From a checkpoint of a small transformer trained on Wikipedia: width 160, 153M tokens.
Each number is 200 + 20 x the weight over its row's rms, rounded and kept within 0 to 999. Layers, rows and columns count from 0. The size before them is the row's rms in percent of the matrix's.

# layer 3 attention output (transposed), 128x160, rms 0.0561, rows 19-47,82-111, columns 0-79
137,168,224,222,216,191,204,168,189,205,198,225,211,221,203,169,215,213,224,187,159,189,217,196,208,262,179,183,205,224,180,204,205,226,214,234,232,195,203,196,195,201,209,172,194,228,188,225,179,218,184,193,180,195,185,182,189,209,211,203,213,185,153,214,174,188,232,204,178,218,215,212,201,212,197,219,178,168,190,202,196
143,191,221,141,172,185,192,206,174,201,173,222,207,198,221,215,162,200,195,194,194,202,213,167,157,192,206,212,177,216,181,206,199,238,181,210,189,202,192,219,230,194,230,217,164,165,192,161,186,208,202,184,194,231,194,215,215,180,196,187,184,202,177,194,183,205,225,192,200,185,190,169,160,192,209,204,206,210,181,199,215
122,192,198,260,232,218,233,233,217,198,208,169,209,169,236,204,215,181,215,208,232,229,194,195,175,212,198,191,202,206,200,203,204,197,160,226,207,172,193,189,176,195,174,203,208,221,205,213,175,201,204,224,219,177,223,171,208,160,221,215,197,221,211,201,202,198,214,211,178,193,222,237,174,204,231,219,238,194,174,208,204
131,201,187,192,224,186,177,183,195,210,155,188,194,234,201,201,224,207,203,182,185,212,227,194,207,219,178,202,214,178,174,200,190,183,242,200,201,186,207,221,193,203,198,207,195,237,193,194,193,193,207,198,233,146,243,197,198,202,199,179,204,196,188,183,182,191,177,193,159,217,182,191,168,210,204,197,164,223,166,195,206
132,180,210,204,189,189,178,184,216,179,201,191,233,235,214,172,197,182,225,209,171,201,197,218,169,226,169,223,179,202,209,183,189,199,177,213,190,178,190,180,213,183,214,191,201,223,215,238,194,183,203,224,218,191,179,217,214,221,226,174,218,201,172,231,205,191,169,209,230,193,206,181,205,171,177,207,204,184,199,195,182
112,195,238,170,165,189,169,188,186,199,160,177,198,208,164,174,178,179,214,200,161,192,196,199,209,198,180,177,199,191,204,163,214,224,212,182,209,198,198,198,210,191,187,204,224,226,260,182,205,213,205,203,182,219,181,207,162,166,204,178,199,204,204,197,225,190,234,199,182,223,213,181,217,176,210,242,189,205,201,232,193
118,195,208,170,216,175,203,178,148,218,195,210,189,201,147,204,195,210,214,200,193,194,195,181,224,187,208,214,201,200,169,209,204,219,187,192,199,243,218,168,214,223,188,205,216,183,213,159,207,240,213,190,176,192,213,203,198,202,176,197,216,199,229,213,232,170,230,227,232,216,185,175,222,211,196,208,187,187,208,185,209
129,215,217,206,207,208,205,211,198,174,207,238,197,146,191,180,239,182,222,227,181,205,192,219,194,188,184,204,223,205,203,199,187,214,186,208,211,138,187,216,173,198,180,187,194,204,185,200,216,208,197,213,161,193,212,224,199,170,230,179,201,171,196,198,195,199,208,217,181,206,182,194,217,224,223,209,254,198,183,228,195
133,197,213,212,199,213,230,195,203,239,199,193,188,183,197,236,194,173,208,170,233,167,195,196,178,202,201,202,226,179,233,187,202,211,222,181,224,203,180,210,205,218,221,216,173,184,208,197,177,179,201,200,201,187,200,220,222,226,199,230,174,238,172,190,186,210,187,165,197,202,212,230,148,201,218,178,176,199,227,172,226
125,185,183,235,212,234,179,204,184,155,180,206,191,218,190,175,216,220,220,154,195,202,192,186,223,217,218,181,243,183,173,200,194,184,207,178,210,188,184,189,214,206,189,223,188,220,203,197,211,200,203,197,196,172,207,190,155,202,177,180,198,242,217,191,194,160,202,207,172,227,236,221,239,181,195,200,179,220,230,202,199
124,188,232,216,244,216,193,157,164,204,206,212,178,197,202,172,208,182,221,219,208,168,175,206,224,204,191,186,198,197,183,184,225,213,219,223,245,189,180,181,213,206,190,183,192,172,198,193,233,235,215,219,221,205,223,194,195,207,198,179,210,180,224,185,225,252,237,225,184,209,181,172,176,209,202,192,166,189,196,214,184
133,187,171,239,181,217,215,215,201,207,199,187,214,199,158,232,245,215,221,192,195,200,190,176,184,225,224,219,230,222,215,226,194,179,149,224,227,176,196,230,218,213,189,182,151,204,181,196,179,202,188,222,225,220,216,177,225,199,214,184,233,199,216,189,195,191,211,189,171,161,183,231,188,218,214,183,168,173,215,186,197
136,203,193,199,159,188,161,184,204,161,185,183,199,178,202,158,185,199,197,224,207,213,199,200,168,209,198,201,187,215,204,196,188,219,158,179,200,185,208,202,226,201,233,203,209,199,175,177,205,165,174,196,210,175,238,192,207,209,131,182,216,165,210,192,185,170,209,223,219,195,188,196,218,173,203,207,197,247,222,208,185
126,215,197,188,173,188,163,232,194,178,215,214,203,191,189,193,213,191,195,195,184,214,167,191,213,199,213,210,200,214,187,185,188,202,195,156,227,200,187,152,197,191,247,191,195,202,207,200,198,236,185,225,223,197,177,206,185,185,222,188,182,229,194,183,193,173,187,186,209,199,194,210,196,205,203,203,182,187,204,219,201
132,199,189,252,229,194,163,205,207,184,186,183,191,231,176,190,214,185,147,179,202,197,177,205,197,218,206,186,190,171,185,180,247,231,165,206,219,180,175,224,187,194,235,195,189,182,213,191,226,220,206,223,207,200,214,192,231,167,156,184,211,217,184,182,201,199,192,210,183,230,189,184,158,167,202,191,202,201,170,218,222
129,211,245,181,224,218,200,200,196,170,174,218,180,210,215,194,201,239,224,168,202,224,221,216,235,214,205,207,208,199,195,212,226,182,223,230,224,180,192,236,196,197,178,201,193,198,196,205,205,192,195,210,209,167,229,195,217,199,181,191,200,209,230,182,234,190,196,214,227,225,198,222,249,187,218,211,203,208,253,219,184
122,196,203,211,162,192,220,216,177,174,191,193,188,216,192,157,178,225,157,205,217,254,192,182,209,195,266,206,183,223,192,205,210,200,218,208,196,216,210,188,217,188,210,209,192,189,197,238,197,228,168,190,209,185,203,209,189,202,189,194,181,163,193,198,220,212,215,189,185,184,202,194,225,186,202,210,167,234,155,208,175
122,212,170,217,207,208,208,205,217,157,223,222,207,198,198,221,205,214,147,213,204,222,205,215,224,232,208,208,160,224,196,211,227,210,189,207,190,230,210,205,187,200,178,197,202,214,189,192,187,202,225,200,192,207,237,199,216,193,197,206,188,208,209,179,181,180,179,247,258,218,200,197,180,182,199,192,187,211,175,197,204
123,209,209,199,198,201,219,249,187,193,153,176,167,163,207,209,213,223,242,217,240,193,187,205,192,218,181,174,186,183,217,179,191,197,186,174,248,214,186,209,198,191,199,219,164,215,213,182,209,169,198,199,198,140,192,206,171,215,202,155,176,170,229,212,207,223,220,219,188,198,199,212,232,184,206,179,227,185,216,189,192
130,201,192,213,197,186,197,213,196,170,183,190,221,185,182,183,220,210,193,215,215,166,181,215,184,196,227,191,143,212,233,185,178,224,201,179,211,188,197,192,198,187,221,196,207,204,219,222,203,178,198,195,193,215,193,193,194,204,173,212,170,199,170,207,212,227,215,214,218,221,231,235,213,203,222,194,208,225,209,165,205
126,186,207,212,162,189,197,215,192,183,206,224,194,177,167,246,193,235,191,199,239,206,245,187,182,192,191,214,167,208,193,216,225,205,210,223,173,208,193,195,221,166,208,211,167,229,194,216,210,187,174,212,205,239,222,202,199,200,242,174,205,175,237,186,219,218,177,222,197,185,187,208,226,150,200,179,215,178,184,203,226
132,199,169,205,207,202,135,210,171,179,194,192,184,223,199,189,229,202,205,185,178,183,188,209,190,178,200,215,188,186,179,191,240,183,187,242,224,217,189,217,199,177,243,182,208,158,204,214,238,192,206,230,203,218,206,150,200,207,208,187,205,209,176,199,184,198,199,220,203,205,171,208,236,185,188,206,174,194,226,200,181
138,228,178,226,192,171,164,165,188,207,205,171,201,179,231,192,216,175,205,218,175,213,190,199,195,199,189,198,197,193,211,222,227,215,198,200,164,217,186,178,205,213,210,165,189,190,198,247,189,206,204,218,227,182,215,214,185,186,221,218,183,207,169,199,214,225,224,177,185,234,213,196,170,194,200,184,178,189,176,208,170
136,200,186,190,199,226,218,208,221,184,178,199,209,208,200,179,210,205,181,162,222,209,186,214,168,221,171,198,223,233,196,183,181,222,217,196,176,205,225,221,195,197,203,205,185,202,214,202,209,184,224,192,205,187,175,202,196,197,215,185,210,226,178,167,196,233,204,185,177,197,180,224,202,164,204,167,210,235,194,177,208
128,208,166,182,211,201,211,192,211,133,201,201,200,212,201,225,223,175,212,181,203,204,176,219,234,178,213,192,222,195,211,209,196,208,210,179,194,181,196,218,205,220,208,199,194,188,196,199,159,206,226,198,156,173,215,190,206,180,191,204,203,254,189,224,206,193,198,213,199,222,216,215,208,198,220,205,204,190,232,167,213
137,217,240,189,201,169,201,188,185,219,189,222,217,220,205,190,221,200,158,204,206,203,208,215,218,196,228,197,180,212,177,206,184,210,192,183,213,194,187,211,165,195,195,189,221,201,231,210,239,196,213,207,208,194,139,214,195,243,217,198,202,199,192,223,193,175,164,198,253,168,191,154,185,174,200,209,209,213,200,198,206
132,209,206,182,200,200,181,208,219,201,178,195,212,207,192,206,218,198,213,196,191,170,183,216,169,202,168,222,208,162,212,205,214,177,196,237,194,174,247,201,185,199,206,212,218,219,194,202,189,182,175,164,174,211,209,224,217,204,174,199,202,209,188,172,176,195,220,199,183,228,202,167,165,211,216,203,219,217,221,206,202
131,236,199,210,212,197,202,200,194,193,206,206,201,197,196,241,178,170,216,226,197,201,201,222,220,184,183,200,216,195,209,164,190,175,240,215,224,198,193,186,219,194,182,212,215,219,204,187,221,205,223,173,199,193,206,194,176,223,163,211,155,196,203,183,197,200,200,229,209,222,224,203,165,222,190,202,226,237,251,213,216
133,185,232,195,236,220,204,218,192,213,208,204,215,177,204,213,213,207,191,187,241,199,226,223,181,184,226,209,230,215,185,229,208,192,176,265,203,166,192,218,205,203,195,224,196,132,176,195,213,206,211,237,201,190,222,178,196,214,201,188,196,217,189,203,193,220,190,211,181,202,217,204,194,166,212,204,205,206,163,203,223
050,223,194,197,207,200,209,199,232,195,220,169,194,211,172,158,240,229,217,189,205,175,221,194,181,180,202,182,200,238,184,193,170,219,214,175,196,216,216,196,184,216,211,209,214,227,185,209,203,219,235,215,217,177,184,226,244,212,163,208,201,184,203,167,200,205,219,179,217,212,221,201,185,190,189,207,197,192,157,197,208
052,208,195,214,181,206,184,214,229,181,202,192,220,218,197,189,179,171,199,210,185,189,184,232,217,203,188,222,181,228,188,135,224,191,174,183,223,195,172,250,183,195,213,215,187,183,178,192,172,210,206,213,206,200,220,172,190,210,210,188,217,186,214,201,199,203,189,201,207,189,217,219,201,211,154,195,166,227,186,235,193
060,199,181,183,181,182,210,195,215,203,230,210,207,181,194,209,191,206,204,180,206,167,238,224,189,264,209,194,179,232,177,222,195,194,180,194,217,185,193,182,188,166,177,211,201,192,188,166,232,211,177,164,179,192,190,192,238,225,198,196,197,251,202,231,208,211,209,193,191,220,211,207,169,208,161,186,195,170,192,217,175
054,211,204,188,223,217,209,198,206,221,191,190,214,198,183,173,188,193,194,196,206,156,234,181,224,191,177,201,208,165,168,240,192,182,179,207,190,165,200,197,183,187,177,215,224,186,197,169,198,230,221,182,203,223,219,207,189,196,218,196,198,216,207,223,229,209,212,214,156,177,228,190,184,189,179,227,183,204,201,208,189
056,220,193,202,220,201,162,231,187,218,207,189,205,187,169,176,162,209,185,194,199,207,213,188,199,167,165,177,227,173,156,192,193,234,183,170,221,202,173,183,202,169,203,182,184,215,194,197,219,181,166,190,202,167,219,188,207,238,197,200,219,244,160,169,210,174,202,182,201,202,210,192,195,205,198,182,184,204,198,193,194
054,240,207,176,201,203,156,193,201,235,211,220,216,217,179,231,188,181,235,218,172,204,193,183,188,220,211,202,192,162,195,165,192,193,240,174,218,213,202,165,205,209,225,199,187,203,222,173,188,224,190,194,200,202,215,192,194,188,200,180,214,200,182,217,245,172,195,211,222,228,166,202,192,230,206,190,196,215,187,195,208
059,203,177,174,199,188,228,197,197,173,205,196,229,208,181,186,181,191,203,184,206,222,192,224,197,195,170,194,152,211,197,247,218,237,168,206,218,188,187,213,207,202,226,175,222,216,207,202,224,175,197,177,192,208,193,188,186,181,211,186,198,210,185,241,212,180,181,183,221,212,214,218,164,214,188,230,184,161,205,221,217
051,212,189,184,199,168,190,140,205,238,260,186,175,235,230,232,178,203,167,192,178,177,189,209,205,170,193,191,176,236,155,187,223,189,179,197,203,224,148,215,193,191,203,176,211,188,205,179,208,180,206,210,201,200,196,202,191,183,185,219,170,206,175,188,209,193,209,177,207,224,201,187,191,212,182,223,188,220,188,179,198
058,192,204,183,216,225,221,232,215,212,226,228,198,182,202,217,179,173,178,206,221,172,178,239,208,196,188,187,185,228,199,242,215,176,216,173,234,196,206,185,224,166,198,199,199,169,188,220,193,172,220,181,187,195,184,202,197,163,174,176,183,189,231,198,202,204,185,182,164,235,175,193,209,218,152,198,179,198,169,172,196
055,233,192,227,189,206,211,195,209,222,199,187,177,148,180,187,206,172,185,215,206,176,207,206,207,181,183,198,222,210,217,157,220,228,192,233,223,182,177,183,199,206,222,207,161,243,204,177,164,190,261,198,212,234,211,176,184,213,193,198,210,184,210,173,204,202,195,194,200,204,179,197,201,158,200,208,198,197,196,223,227
052,226,214,179,228,214,208,243,230,238,185,221,194,200,181,208,218,168,179,239,193,189,216,186,162,213,189,212,238,201,193,206,201,215,186,235,180,182,225,184,240,211,183,204,208,199,204,187,194,185,191,203,201,214,179,201,187,196,204,181,188,231,225,194,240,181,224,205,194,210,196,208,226,169,166,183,161,212,199,202,181
058,221,204,249,199,263,194,208,201,210,186,207,199,199,203,205,200,219,221,195,207,191,168,167,198,216,187,213,199,190,191,204,197,172,174,159,216,176,177,164,196,220,157,205,206,202,211,187,213,208,195,231,250,216,224,183,209,197,161,225,225,141,185,199,199,189,201,216,209,194,187,224,202,180,217,169,195,188,216,237,206
060,231,209,209,234,189,169,247,183,215,197,243,233,189,196,235,148,195,208,197,198,200,172,191,206,210,207,194,209,206,163,186,203,169,223,222,212,157,213,179,200,175,197,204,190,215,201,166,198,221,180,178,215,161,223,221,180,210,157,178,195,169,208,211,185,172,217,197,187,186,177,181,192,201,205,207,214,205,198,202,170
056,191,220,200,235,176,217,181,199,195,186,203,202,184,198,175,193,211,197,195,190,183,183,221,197,162,197,232,139,177,201,180,156,198,206,209,223,198,200,242,195,188,231,185,177,188,206,204,173,168,187,202,173,204,194,162,172,179,204,199,193,192,184,176,234,224,207,234,197,198,198,199,209,233,181,208,184,223,188,206,196
051,192,195,207,201,186,214,200,181,179,217,154,221,193,203,176,206,246,184,212,228,183,191,207,197,216,217,189,217,201,178,214,219,218,214,225,207,204,204,196,159,185,167,169,241,192,240,207,197,171,179,166,165,198,175,192,198,180,205,199,204,239,192,217,178,211,214,185,185,202,208,204,180,226,214,201,180,185,168,189,220
064,190,199,199,225,207,159,184,191,208,192,194,217,241,171,163,180,167,207,206,174,182,227,172,200,181,187,191,189,202,198,237,189,200,203,217,233,211,180,188,198,222,198,195,193,189,193,174,183,212,217,216,195,198,221,181,197,183,203,189,206,191,172,199,185,218,180,188,199,180,176,205,211,208,183,192,198,200,173,229,215
060,191,208,186,207,194,211,223,161,183,193,213,211,247,175,196,214,184,190,229,242,220,208,202,188,220,206,226,167,207,207,203,202,192,219,191,208,177,193,205,185,171,165,170,172,166,212,205,223,186,200,158,209,192,223,186,204,183,211,174,196,200,191,196,186,201,238,209,185,216,187,239,226,185,191,207,207,213,196,189,189
055,165,204,192,204,186,219,225,188,229,182,174,200,198,214,169,190,165,205,203,156,200,190,211,194,213,222,234,212,204,217,189,207,219,205,212,207,223,167,186,232,191,206,209,176,192,180,179,235,192,210,206,154,193,217,209,189,203,226,222,202,198,207,211,210,225,221,179,158,201,220,200,200,217,172,205,186,193,192,219,203
051,216,203,221,171,212,196,200,178,212,187,173,208,164,183,196,195,201,209,183,219,213,206,179,191,223,145,191,181,234,180,209,203,179,181,226,181,205,207,157,229,199,208,229,195,190,171,196,199,233,213,183,222,207,176,201,210,192,179,207,215,175,217,198,239,187,212,235,216,196,194,214,180,165,194,224,193,198,226,214,194
062,166,226,212,237,221,241,210,227,194,193,220,176,197,186,219,185,197,217,204,189,235,162,218,209,195,205,202,187,233,240,182,201,170,199,209,193,228,190,215,201,212,214,195,178,229,214,213,210,219,216,198,196,163,221,161,205,210,207,231,176,224,226,206,195,205,214,235,192,179,194,200,202,196,217,204,202,189,209,234,172
054,200,204,174,190,208,194,218,189,195,175,192,201,211,153,182,185,195,196,205,212,181,187,208,192,180,219,219,185,199,207,208,169,206,203,191,156,205,233,189,224,197,210,222,211,214,203,199,177,226,215,198,224,250,210,181,171,177,193,220,184,200,177,192,223,201,169,217,229,152,199,198,199,192,166,184,222,200,210,186,186
064,220,213,205,180,201,189,183,200,205,193,228,209,168,217,206,206,199,218,182,202,199,205,206,242,190,183,238,215,224,186,178,207,208,222,192,223,205,223,185,215,163,221,179,175,190,194,187,214,189,204,148,212,204,222,199,192,198,171,257,223,222,197,178,181,159,219,202,168,174,203,179,212,175,177,201,224,205,193,201,158
060,205,209,224,191,195,189,192,232,193,207,197,177,188,203,192,202,180,208,214,241,199,241,210,210,185,172,215,202,185,160,222,203,229,191,245,197,197,175,178,177,209,181,184,209,175,234,205,204,242,237,211,230,205,157,233,197,192,206,178,219,188,202,180,217,214,196,222,193,214,219,176,203,196,189,183,167,214,162,207,205
057,218,198,182,223,177,201,180,186,237,191,185,201,194,221,179,209,181,198,199,194,212,200,195,215,188,162,162,195,194,207,208,196,237,210,178,200,181,183,153,223,184,232,229,185,225,208,196,203,208,178,207,201,188,215,223,193,186,204,195,213,177,183,193,252,214,202,200,189,197,174,227,196,161,229,192,189,235,209,176,164
054,168,178,217,201,174,181,179,196,191,195,203,186,190,193,231,206,210,177,194,214,207,206,222,212,188,234,241,206,183,231,176,198,221,173,215,171,200,214,216,200,191,189,187,185,242,184,223,170,176,212,226,215,192,250,167,198,182,211,245,225,226,194,203,237,183,184,201,203,196,200,190,200,184,196,206,184,217,188,211,203
066,201,223,195,244,196,241,186,202,176,193,195,190,248,195,197,204,184,229,196,199,226,182,234,183,209,178,164,213,209,212,188,207,218,237,204,190,191,239,249,222,201,207,193,204,187,178,200,211,178,211,218,179,224,205,161,194,165,200,226,186,240,205,196,196,217,188,213,201,177,212,217,212,232,185,185,224,201,230,152,190
055,179,223,217,178,192,226,175,205,198,231,201,238,189,204,197,217,210,195,192,216,209,192,203,202,162,191,209,182,234,170,223,167,213,218,184,204,212,193,185,203,245,199,204,206,162,233,197,216,227,193,194,179,189,186,230,202,203,211,225,224,214,206,182,199,206,177,216,219,170,194,197,192,245,196,217,199,178,243,199,222
056,199,211,218,209,207,190,234,219,206,218,224,252,194,188,244,199,221,217,171,186,191,166,159,181,188,206,193,217,223,178,203,212,211,182,163,161,186,200,183,184,250,161,220,202,186,233,189,202,218,200,180,213,222,191,182,225,207,194,166,176,192,189,187,202,210,198,230,179,193,200,174,174,205,221,178,205,178,218,200,241
058,227,205,181,206,207,201,216,179,231,180,198,233,197,215,225,196,173,227,167,224,228,226,195,226,188,234,201,159,183,173,190,179,221,189,169,198,195,213,166,177,212,196,196,186,209,197,198,188,211,186,183,208,194,193,213,214,220,193,225,219,197,200,196,222,189,188,155,202,218,189,234,220,167,215,199,183,225,210,200,201
054,184,200,228,213,214,181,206,225,216,174,184,207,184,216,195,220,177,178,176,200,215,193,204,172,220,221,198,195,189,171,185,168,182,169,221,187,225,231,217,183,222,199,207,145,218,186,206,212,192,185,228,156,214,204,205,212,226,221,201,170,209,236,189,229,247,175,163,181,217,213,173,197,191,208,204,182,191,213,240,196
# layer 3 attention value, 64x160, rms 0.0452, rows 19-47, columns 0-79
106,201,208,211,194,205,195,184,244,235,187,177,194,185,220,194,204,179,177,224,176,223,208,216,212,210,216,205,184,214,184,210,183,246,234,206,165,183,141,203,211,199,218,202,188,165,209,162,203,200,183,187,194,236,183,222,235,204,202,190,210,168,192,205,196,202,192,211,197,190,205,181,176,181,192,196,239,182,206,205,178
111,209,214,202,200,249,171,188,200,205,185,179,221,245,230,198,236,205,216,185,208,261,197,248,219,195,190,187,228,185,214,208,196,218,210,207,199,246,143,206,187,213,189,230,190,168,168,219,187,187,214,230,193,195,189,202,180,177,233,173,199,193,207,206,219,194,200,182,203,214,192,196,189,181,177,203,208,192,175,193,202
095,188,215,176,204,225,184,217,176,212,213,201,228,182,215,230,215,197,196,187,190,175,174,195,174,190,200,202,224,232,190,223,221,230,186,206,204,207,204,191,219,193,201,183,184,220,196,192,228,195,159,231,204,190,177,178,232,243,230,200,193,215,199,199,183,209,208,202,183,178,241,167,222,211,218,229,222,183,207,191,198
098,208,187,209,194,222,217,187,233,179,210,216,186,207,196,183,174,194,157,196,206,176,211,198,155,209,166,163,191,212,189,221,211,209,201,178,219,180,171,187,201,205,230,224,183,193,186,198,228,158,184,200,202,202,223,184,201,217,221,240,194,200,157,228,197,195,194,215,209,210,196,200,232,202,245,185,191,187,186,201,211
104,216,192,193,207,157,203,189,185,213,206,213,169,206,197,185,201,194,207,232,176,225,186,237,233,190,202,193,187,175,218,218,180,199,201,162,167,211,199,185,180,204,210,192,183,214,213,175,234,190,199,177,201,204,185,194,235,195,187,193,214,200,215,220,217,177,229,168,201,224,209,209,168,201,201,201,287,221,201,207,193
084,216,182,232,190,204,193,212,234,223,176,210,209,207,186,208,217,223,182,210,191,228,205,228,209,188,235,158,170,208,195,203,209,200,221,222,208,199,181,213,214,198,197,215,215,210,207,194,190,164,200,185,195,245,221,187,151,201,184,228,187,227,179,208,179,196,225,188,172,233,168,214,204,220,213,238,239,207,186,193,212
091,199,189,262,188,206,225,180,197,207,189,213,234,187,196,208,175,206,201,193,247,228,200,212,233,203,229,212,173,235,198,193,214,187,213,220,245,212,197,201,243,183,190,229,217,195,209,228,149,178,197,190,158,217,198,238,188,184,192,185,202,196,206,215,231,210,193,178,201,216,170,211,172,184,227,190,164,184,210,200,182
098,174,196,219,189,219,220,220,190,201,229,161,199,183,194,181,211,209,167,195,173,182,214,227,194,161,156,211,211,212,189,171,180,176,226,182,225,193,223,228,196,173,191,181,206,199,175,233,198,195,177,211,243,212,200,177,210,245,215,213,212,189,164,214,173,190,162,201,214,211,208,219,204,195,189,212,174,183,161,196,188
108,217,205,215,240,212,219,209,218,210,225,205,186,175,212,196,211,217,207,180,189,217,220,172,193,226,220,196,162,218,208,193,212,199,179,177,205,177,202,186,220,223,214,197,219,198,199,178,192,218,149,244,183,178,200,156,170,170,166,190,186,202,195,184,185,214,184,248,203,175,178,187,184,214,159,192,182,196,207,191,177
100,209,198,182,198,174,184,235,236,225,196,210,209,230,197,168,194,188,171,196,219,169,216,171,197,255,206,166,179,216,194,223,164,218,197,206,194,186,204,220,204,228,232,205,180,185,204,210,195,170,221,169,201,216,207,218,228,202,212,224,207,207,210,227,183,192,256,228,177,206,169,199,212,171,186,218,178,207,200,210,200
103,199,211,213,178,201,213,205,234,179,206,171,231,194,205,219,216,211,211,227,195,135,208,199,199,197,198,194,187,222,154,198,198,195,257,204,222,236,182,198,231,188,219,192,215,203,210,235,212,213,193,195,200,160,214,150,207,203,201,204,229,198,175,190,239,194,220,185,218,179,196,210,196,173,230,232,225,175,201,213,204
098,213,205,160,212,198,233,219,177,145,236,204,182,187,204,193,193,195,202,184,219,164,217,175,230,223,184,177,166,195,202,208,184,190,227,172,170,218,203,198,202,183,186,193,186,174,216,179,216,225,195,200,217,193,169,196,195,196,213,205,204,189,217,204,211,190,163,233,221,211,182,153,181,171,186,227,223,188,227,213,195
103,235,189,230,236,190,223,198,167,193,226,203,219,223,207,176,208,200,202,197,221,217,232,222,200,223,192,188,213,239,169,189,172,183,154,200,177,208,195,185,177,187,202,214,192,152,224,217,186,199,212,208,196,239,213,215,205,227,242,233,237,197,208,236,198,188,228,191,190,209,186,216,192,177,194,180,181,224,216,206,203
095,219,214,217,220,194,194,234,215,210,223,210,218,167,188,223,209,189,176,220,226,211,217,215,209,223,188,187,199,181,231,171,192,212,200,198,221,242,220,200,205,193,220,210,200,157,212,208,196,178,184,166,196,203,236,182,222,224,210,187,203,204,179,228,211,188,203,219,196,200,209,194,190,201,195,228,199,207,191,197,196
097,184,216,204,184,212,191,186,245,190,219,194,201,176,221,161,200,214,213,172,203,224,193,190,191,234,217,175,195,221,144,223,206,193,190,179,192,224,169,203,188,204,200,195,196,173,205,200,204,169,185,177,191,185,195,169,183,280,232,211,224,191,174,212,178,195,195,202,207,147,194,194,199,235,155,189,184,207,224,194,184
102,199,192,176,181,189,204,204,201,193,180,188,198,202,194,161,226,176,211,169,214,141,221,197,195,196,170,165,216,210,173,205,208,216,200,221,227,180,218,214,176,178,202,183,181,213,229,172,169,210,193,171,211,212,185,240,200,175,199,202,213,214,203,206,194,217,164,193,235,231,153,213,193,207,232,214,158,207,221,203,189
100,212,208,196,197,168,180,185,214,188,180,220,174,228,184,180,219,170,209,175,220,173,212,177,192,183,180,199,171,206,202,197,199,172,175,212,220,250,192,159,196,247,157,188,198,193,215,217,189,169,182,200,238,200,192,207,209,204,226,212,212,176,208,214,182,198,194,201,200,166,176,201,210,193,196,218,201,224,238,198,237
096,190,194,200,207,210,184,219,217,215,215,202,207,192,168,204,202,175,222,205,219,214,176,204,167,187,207,241,224,204,192,188,223,215,183,199,217,227,199,220,180,151,178,199,174,165,228,152,201,203,209,195,212,216,165,193,229,207,202,171,180,185,216,183,205,192,176,162,202,191,233,208,219,214,202,174,161,180,241,195,217
099,207,220,186,212,200,237,211,198,182,192,219,226,203,214,206,172,189,182,224,201,193,205,173,179,185,185,198,226,241,188,213,211,196,188,222,218,202,234,181,195,217,207,204,195,196,226,192,204,212,205,215,217,215,200,195,243,205,210,175,239,176,196,239,233,206,199,221,204,195,193,227,190,148,199,214,217,185,219,203,210
098,196,194,221,210,217,155,203,218,204,222,189,206,181,195,163,194,205,205,211,215,260,167,226,197,212,213,202,192,199,216,195,197,173,178,194,233,217,211,214,191,230,210,196,199,179,206,195,187,183,181,209,223,181,187,197,223,215,193,180,189,199,181,195,178,206,210,196,163,176,199,184,182,192,168,199,173,228,211,192,187
100,154,178,172,174,172,211,174,187,204,212,196,225,202,191,203,200,193,178,173,230,203,175,180,211,178,201,215,235,177,208,209,209,196,178,241,195,221,190,223,156,193,200,172,181,210,192,211,193,226,226,194,203,185,209,224,189,188,187,197,220,227,199,179,196,202,180,196,215,220,251,175,194,235,199,215,202,179,218,212,192
096,166,215,180,179,176,201,204,183,187,184,180,191,171,200,183,224,210,236,186,199,197,237,214,191,224,210,188,233,208,175,197,183,204,240,202,192,221,179,213,153,209,209,199,191,186,208,211,215,231,215,152,186,215,203,183,220,184,191,216,197,197,193,198,190,198,185,203,198,214,212,205,190,223,218,202,214,230,186,190,176
104,194,205,188,204,183,231,204,234,237,187,210,190,211,178,200,200,209,192,200,163,223,198,206,209,196,147,182,201,190,170,192,220,203,186,196,186,210,146,175,216,211,193,211,186,193,214,223,214,213,185,202,212,176,206,194,191,209,200,199,209,165,214,227,179,173,194,189,197,198,228,202,187,231,234,199,220,190,194,205,177
102,194,216,213,211,190,179,221,197,213,188,209,200,226,157,225,222,189,201,161,169,190,192,183,181,205,205,223,205,205,217,214,197,213,190,185,220,179,209,160,229,199,216,194,190,207,192,180,201,199,191,210,203,205,202,201,187,185,215,217,211,209,199,237,192,188,211,213,217,163,233,184,230,169,186,204,229,206,214,219,202
102,211,181,202,194,197,202,221,193,217,182,202,195,174,195,239,211,218,227,236,177,219,198,207,247,198,172,215,173,213,195,198,188,191,210,206,204,178,215,211,183,169,187,211,186,213,167,190,181,213,206,219,210,179,190,194,151,175,210,191,193,202,199,212,186,200,163,204,221,212,182,221,177,207,197,193,224,224,218,197,160
101,197,210,224,182,215,212,221,218,151,175,192,207,191,212,199,221,182,215,183,176,202,244,203,210,198,213,231,211,162,190,196,199,199,214,197,197,182,220,211,203,179,187,188,212,205,196,206,200,239,227,168,200,197,193,177,232,193,160,198,186,175,206,188,224,220,195,190,211,216,192,229,197,246,162,209,179,230,212,206,200
103,191,199,186,208,221,215,195,191,207,208,195,173,218,193,196,177,206,214,216,204,210,183,214,195,187,180,192,186,229,195,203,212,229,211,182,167,200,185,214,208,232,198,235,181,199,201,220,214,195,181,257,191,189,182,208,184,187,164,239,209,225,221,224,219,191,179,210,181,208,191,170,196,210,170,229,223,172,222,195,201
097,199,193,207,183,189,210,186,192,197,217,214,219,214,202,181,203,212,198,264,237,206,214,217,194,175,171,199,180,200,194,199,202,200,196,189,162,203,190,221,194,204,219,188,195,195,209,176,200,208,171,221,209,161,184,194,233,204,164,191,190,184,194,144,201,179,179,168,212,194,200,208,167,193,197,205,200,193,226,211,235
099,174,206,181,155,178,190,182,217,196,197,174,206,167,217,201,214,193,213,173,198,186,198,191,194,173,190,232,219,215,193,182,203,208,192,178,205,224,176,185,185,176,219,151,205,175,161,212,212,202,196,181,211,184,186,180,233,181,214,193,196,239,223,201,208,207,212,195,187,170,200,205,217,177,190,229,192,198,210,207,179